From a checkpoint of a small transformer trained on Wikipedia.
Architecture: RMSNorm before each block, biases, tied embeddings.
Each number is 128 + 32 x the weight over the matrix's rms, rounded and kept within 0 to 255. Layers, rows and columns count from 0.

# layer 3 MLP up, 512x192, rms 0.0543, rows 72-77, columns 0-191
[[131  50 107 206 109  93 106 123 163 114 120  76 125 124 147 116 161 116 125 124 102 209  84 119 191 100 158  35 152 194 154 138 130 119 173 151 111 137 151 190 161 172 153  72 148 109 107  82 107 178  94 158 142 153 132 123 150 130 102 149 172 184 150 196 150 111 139 144 122 117 125  56 159 152  93 118 171 116 123 146 165 115 118 103 103 155 166 158 158  87  76 120  89 173 120  86 135 136 165 161 164 123 177 121  97 135 115 117 123 102  91 139 128 145 120  44 107 156 126 111  72  85 162  80 127 110 143 161 115 146 118 154 121  87 154 118 141 154  85 148 138 161 202  95  98 155 168 166 150 113 177 143 121 157  54 135 128 120 130 128 210 172 143 172  96 136 161 102 139 145 161  86 143 103 157 111 177 134 155 129 110 132 130 113 113 175 129 126  67 157  82 103]
 [ 40 160 171  89 120 158 127 163 109 120 135 129 129 182 141 140  89 101 171 125 113 139  75 147 100 143 144 182 151 142 119 122 122 118  82 107  84  83 147 145 102 161 175 210 150 149  88 181 132 132 134  86 122 206 102  75 149 152 110 170 170 142 151 162  84 130 120  69  87 187 101 111 159 147 108  96 125 131 113 130 192 151 162 112  69 132 104 182 133 145 113 117 136 142  80  76 114 107 203 175 126 130 130 115 140 139 144  96 129 175 158 147 170  95  72  84 151 102  87  66 140 167 202 155 153 224 139  87 154 161 165 121 127 114 112 155 200 166 131 158 110 112 155 106  88 158  87  90 143  84 160 144 159 129 138 192 122 128 152  95  84  83 141 129 105  52  95 123 151 128 134 113 159 137 111 103 116 206 125  81 129 182  91 153 129 167 112 160 130 128 144 158]
 [121 148 154  57 154 156 161 156 113 132  81 103 195 160 195 123 174 168 116 111 173 149 103 127  98 126 132 167  53  94 123 191 100  75 211 162 106 116 124 126  82 145 118 132 148 170  94 141 150 106  98 108 109 118 200  94 106 162 163  97 124 180 187 101 136 107  97 115  71 156 159 201  72  97 152 118  48 148  68 158 194  81  87 114 101 105 193 147 129  84 139 106 143 145 184 106 157 150 129 131 110 120 113 130 146 127 171  67 109 157 165 121 101  96 138 112 177 102 139 161  93 127  62  55 144 107 105 112 174  87 103 162 134  76 162 161  98 125  71 165 158 127 180 104  83 177 140  29 159  82  77 145  86 140 213 150 104 152 104  62 112 129 158 167 109 145 145 127 145 134 176  81  92 101 140 169 110 115 161 111 142 161 126  94 119  45 131 171 157  76 161 164]
 [135 123 157  95 185 179 129 137 124 122 154 121 151 113  58 118  65  80 142 187  96 183 139 169 112 109 135 111 101 156 107  89  97 120  94 126 111 137 110 192  79 122 117 150 130 161  82 109 137 112 139 120 118 154 156 114 101 107 102  80 175 128 159 123  71 171 151 116 175 103 131  80  79  83 129 104 167 179 130 143  99 166 112  72 106  94 119 126 126  76 117 119 126 204 139 139  82 123 172 154 105  76 181  89  92 148 169 105 117 129  69 179 139 119 149 119 128 126 101 181  72 128 159 177 179 139 137 151 141  96 153 104 148 160 123 194 138 151 119 149 119 151 106 147 102  99 159 122 152  81 174 146 145 129 116  89  93 145 164 153 162 109 132  45 110 154 133 126  75 214 115 159 132 149  73 119 128 118 113 149  99 165 155 173 142 136 158 111 163 140 154 213]
 [101 185 179 101 125 111  33 182 125  81 158 160 111 165 157 102 161 111  96 122 119 171 153 131 130 119 111  98 177  69  98 108 132  39 136 120 112 117 146 145 107 128 139 106 110 144 111 131 144 152 100 115  78 165 107  81 157 112  47 211 105 111 112 194 149 131 100 100 144 125 140 124 165  62 106  91 186 117 159 132 192 182  88 101  95 184  91 133 113 147 143 116 108 136  96 106 102 162 112 106 176 126  94 127  98 156  37 162 146  97 140 137 197 103 131 137  98 129 136 103  56 125 149 118 169  94 143  95 167 128 117 117 128 145 188 172 123 146  84 104 131 126 110 121  99 169 120 183 106 105  94  99  99 110 151 181 125 125 149 130 138 121  75 136 139 192 105 143 107 116 154 158 137 153  88 130 160 139 149  90 165 106 137  99 122 210  83 120 130 117 133 106]
 [ 65 135  85  66 114 102 108 116 150 145  42  99 139  80  88 105 129 132 138 127  92 107  64 124 155 130 127 162 143 122 162 143 160 151  77 154 120 130 152 113 123 111 156 152 112 147 102  85  91  63  52 109 127  85  78 119 178  88 130 128 164  73  93 170 109 121 160 163 132  93 114  79  80 186 138 137 118 110 102 114 104 137 145  75 143 133 177 128 116  73 122  70 132 181  72 101 156 168 130  88  92 135 113  88 103 122 171 135 104  93 200 136 154 100 139  89 153 129 138 124  64 100 108 132 108 188 150 138 122 123  73 167 111 100 176 148 147  72 108 141  92 111 102  71 155 127 112  97 170  87 169 145 144  85 175  56 170  95 132 172 145 130 173 160 115 161 130 159 128 100  82  73  41  75 191 122 114  78 105  91 158 130 109 191 120 123  92  88  99 178 105 143]]
# layer 3 MLP down (transposed), 512x192, rms 0.0558, rows 72-77, columns 0-191
[[117 125 137 115 136 158 172 151 161 107 169 131  80 146  98 124 128 114 123 170  96 101 139 148  92 105 110  85  78 178 125 101 126 141 120 104 174  82  68 135 121 122 135 160 118 117 145 136 144 156 121 126 132 205 143 147 188  89 133 167 148 136 127 132 133 134 147 148 123 144 151 181 161  93  96 181  49  97 125 141 132 107 167 175 175  60  93 159 151  96 179 168 161  73  81  74 136 163 109 171 119 154 181 125 158 144 170  73 159 131  99 129  85  52  63 167 112 142  98 181 107 168 158 112 104 166 146  53 124 168 147 102 142 139 153 113 155 123 135 157 145 157 103 105  97 149  75 120 121 170 166 147 127 115 134 136 138 146 157  95 116 129 119 146 176  66 138 144 140 120 183 143 185  96 138 141 122  92 150 173 104 128 171 130 133 126 174 102  99 136 108 115]
 [145 201  69  78  97 106 107  76 151 105 181  81  66  92 143 164  86 125 119  96 145 107 149 146 103 143 127  91 115 138 111 177 134 121 130 129 140 135 103 140 116 169 131 150 212 111  89 119 114 168 125 116  88 130 119 176 135 161  58 148 146 144 221  78  95 124 140 166  89 106 150 150 124  96 126 195 146 106 117 126 146 137 173 115 150 126  95 197 100 125 141 126  99 151 145 156 153  97 113 208 167 113  96 136 101 178 164 145  79 125 126 130 125 197  81 113 148  88 168  90 153 157 104  96 134 168 147 102 123 147 118 139 118 125 128  92 102 138 132  79 141 167 116 150 131 123 116 142 153 107 135 114 150 185 123 144 151 112 118 138 115 135 144 122 128 116 225 101 116 182 176 162 229 147 199 146 179 168 112  87 164 117 130 180 121 126 187 125 145 127  98  35]
 [ 75  94 163 132  99 149 136 169 138 147 110  91 133 142 135 140 178 121 110 139  79  78 115 150  91 124 166 158 155 117 196 196 186  64 170 178 115 149 158 160 128 114 141 119 179 111  77 146 131  63 158 123 143  95 125 154 132 102 112 157 156  92 100  59  68  86 100 126  62 132 163 129 111 177 163 112 190  62 126  53 132 119 109 148  86 172 109 114 115 126 125 175 117 121 113 110 110 125 133 118 143 142 170 139 107 176 123 107  60 230 120 185 145 125 142 166  54 130 129 155  96 149 177 120 107 130 109 139 191 112  55 169 127 126 133 160 182 124 108 112 112 121 133 177 190 151 120 127 157 128 200 127 139 166 109  93  92 170 135  50  93 150 106  86 168  72  71 151 131 116  89  76 141 166 168 129  84 159 151 123 100 160 128 110 105 122 124  99 126 120 137 180]
 [142 132 163 113 101 178 115 120 115 175 171 164 130 107 110 131 172 120  78 121 124 127  84  96 160 126  95  74 130 119 126 131 155  81 134 127 115 172 124 125 155  95 151 145 119 140 158 122 123  67 126 158 119  95  89 142 104  96 163 136  89  75 119 106 112 168 153 135 119 121 153 167 115 151 108 103 122  87 166 131 144 108 149 116 146 131 132 166 146 178 157  86 141 140 121 118 129  51 128 134 138 137  75 130 130 169 128  98 133 153 174 112 115 138 133 104 116 100 137  95 216 145  66  92  64 154 137  79 115 135 140 134 133 130  94 115 119 151 106  99 166 116 134  79 111 228 173 127 177  84   2 129 122 107 123 171 101 110  76  79 100  96 138 170 122 181  88 151 128 102  78 154 143  85 145 113 143 127 103 132 118 106  93 132  82 145 103 182 124  91 136  91]
 [136 118 104 158  83  83 164 196 198 157 188  92 111 138 179 118 207 131  82 126  83 117 133 132  95 161 194 135 138 188 130 161 164 116 167 120 107 211 119 155 100 158 153 158 104 147 127 140 159 141  98 114 149 156 141  92 127 141  89 112  89  92 106 135 165  86 137 118 138 111 115 114 102 129 116 129 130 158 133 130 119 114 145 171 149 157 149  71 130 116 185 170 114 147  82  99  71 122  77 118 146 125 151 130 120  98 146 150  90 152 146  92 125  93 182 149 179 121 110 194 136 107 144 128 187 103 172 118 102  82 126  80 128 178 144 180 183 142 131 174  93 143 121 128 130 136 121 116 163 158 114 106 131 137 186 107 139 153 129 175 122  85  93 154 126 136 120 183 103 114 158 126 146 110 127 162  95  94 185 167 150 200 121 120 122 133 117 126 129 158 135 155]
 [123 138 154 134 142 201 141 147 101 148 161 136 129  71 165 202  90 155 119 163 157  90 143  92 173 146  95 164 172 149 170  53 151 116 107 183 180 158 121 107 138 218 110 150 109  80 117 184 160 149 197 212 167 158 122  78 103 112 148 153 126  89 188  90  96 161  75  98 166 171 186 147  77 124 157 162 195 116 125 166 112 162 142 111  74 184 143  67  96 124  99  88 137 131 103 112 142 171  76 127 179 151 134 148 139 144 102 159 104 113 137  94 162 144 107  66 127 143  31 120 172 127 137 117  47 101 201 117  83 128 125 100 147 129 113 164 142  56 143 106 115 141  86 193 102 186  90 117 179 138 130 105  82 133 181  89 132 133 115 100 148 117 119 130 174 105 137 127 169 161 153  80 112 141  88 157 111 131 113  71 144 133  92 160 168  78 159 105 132 185 116 212]]
# layer 3 MLP gate, 512x192, rms 0.0573, rows 73-77, columns 0-191
[[165 124 141 133 117 138 125 140 143 154 171 199 192 149 116 111 100 136 127 126  98 118  95 138  85 151 112  84  71 106 155 107 134  99 116 113 167 171 133 128 183 129  62 133  73 118 136 146 102  99 103 127 174  77 114 118 131 150 160 161 106 102 107 202 179 125 199 111 119 140 156 114 124 155 181 101 140  75 130 214 124 102 179 134  98 172 100 154  96 154 138 157 132 143  74  72  79 125 152 170 128 224  90 137 159 131 188 165 186  88 130 123 173  92 117  77 184 124 139 118 118 158  76 158 100 134  93 133 140  99  85 131 139  91 112 138 160 101 141 141 129  88 173 164 124  97  88 136 140 185 167  92 163 139 122 221 122 123 138 103 114 125 179  87 179 117 111 138 172 130 150 154 122 145  73 123 117 172 184 134  85 112  48 124 141 125 100 141  70 143 167 179]
 [102 190  89 102  96 129 147 150 187 126 196 133 176 155 112 171  93  77 138 159 216 185 120 195 119 145  94 115 166 141 144 153 154 171 161  84 138 180 161 115 123 127 159  64  79 156 146 134 111 138 116  82 139  87 110 108 153 173 158 180 190 124 152 144 143 175 134 196  99 141 141 143 119  84 109 108 127 187 124 132 144 128 139 113  98 123 122  61 146 117  53  62 139 172 117 134 125  84 106  96 161 145  71 119 144 162  93 145 112  48 186 106 156 140 156 159 160  46  88 104 129 133 168  87 132  45  79 154 127 129  80 130  97 107 160 199 138  92 143 118 116 111 105 158 104 195  42 152  87 110 126 104 172 164 133 148 119 130 112 160 167 125 178  97 134 120 170 103 101 107 141 140 128 150 102  72 151  50 143 126  73 180 103 158 137 192 100 128 114 109 109 143]
 [134  80 146 111 118 115 108 150 125 126 112 156 148  84  89 144 109 142 124 157 143 134 105 177 129 134 108 144 113 118  92 147 153 157  77 106 133 171 147 143 163 113  69 119 225 135 115 111 116 164 108 149 149  94 100 143 194 100 108 126 143  94 128 113 123 131 112 101 138 123 138  97 154 142 106 114 159 175 165 153 130 174 151 178 126 142 177 102  59 154 133  86 105 116 181 159 171 110 128 129 157 146 108 124 170  93 150 163 108 138 103 100 155  81 140  87 148 167 201 128  86 119  99 154 123  94 168 110 136 135 110 140 160 150 140 120  98 131 120 129 105  84 171 130 157  65 158  80 158 128 113  96 101 184 107 162  71 133 155 137 160 133 162 122 167  95 197 146 130 148 139 114 133 164 132 120 153  85 155 143 171 128 157 107 127 143 149  78  94 138 126 119]
 [141 149  92 171 153 173 129 117 138 169  88 117 112 167 147  79  81  84 168 188  89 145 107 143 155 157 106  97 101 176 113 111 130 170 153 143 136 144 132 118  79  96 190 139  99 110 119 101  70 116 141 150 125 120 127 152 139 111 138 154  77 129 153 124 119 161 147 197 148 107 120 130 113  94 167 149 126 157 146  74 143  67 124 183 122 149 131 179 194  95 142 115 177 148 106 115 155 141 137 118  86 139 108 168  73 162 111  94  55 154 143  86 131  85 112  89 123 179  96 170  96 118 149 177 117 138 114 134 122  92 121 119 140 103 134 114 159 116 114 136 191 119  98 113 108 141 153 177 116 167 190 104 159 136  97 136 108 122 139 132  93 156 126 141  81 101  94 110  85 160 149 107 105 126 124 160  79 150 147 111 112 130 136 197 156 101 141 148 172 131 168 125]
 [122  86  89 138 162 217 155 114 127 190 172  70  67  83  61  82 137 169  97 117 129  69 123 182 178 180 235 195 168 187 117 117 100  93  73 136 147 160 198 153 138  59  16 144 127 188 110 115 146  74  84 134 111  92  95 158 166 144 131 147 110 153 108 133 102 102  71 132 127 132 147 123 108  47  54 151  76  84  66  76  94 143 158  75 115  96  91 196 159 162 162 100 117  95  97 111 161 107 186 115  87 148  97 118 140  91  64 117 129 118 182 121 150 149 188 102 143 136  90  73 149 134 203 134 171 140 144  92 149 147  88 147 139 186  93 145 178  77 121 169 103  85 172 202 143 121  62  57  76  99 118 148 157 151 100 149 115 131 125 195 143 141 149 136 159  59 164 106 126 107 110 161 186 146  77 134 146 135  82 134  91 128 117 151 159 160 133 150 184 143 135 160]]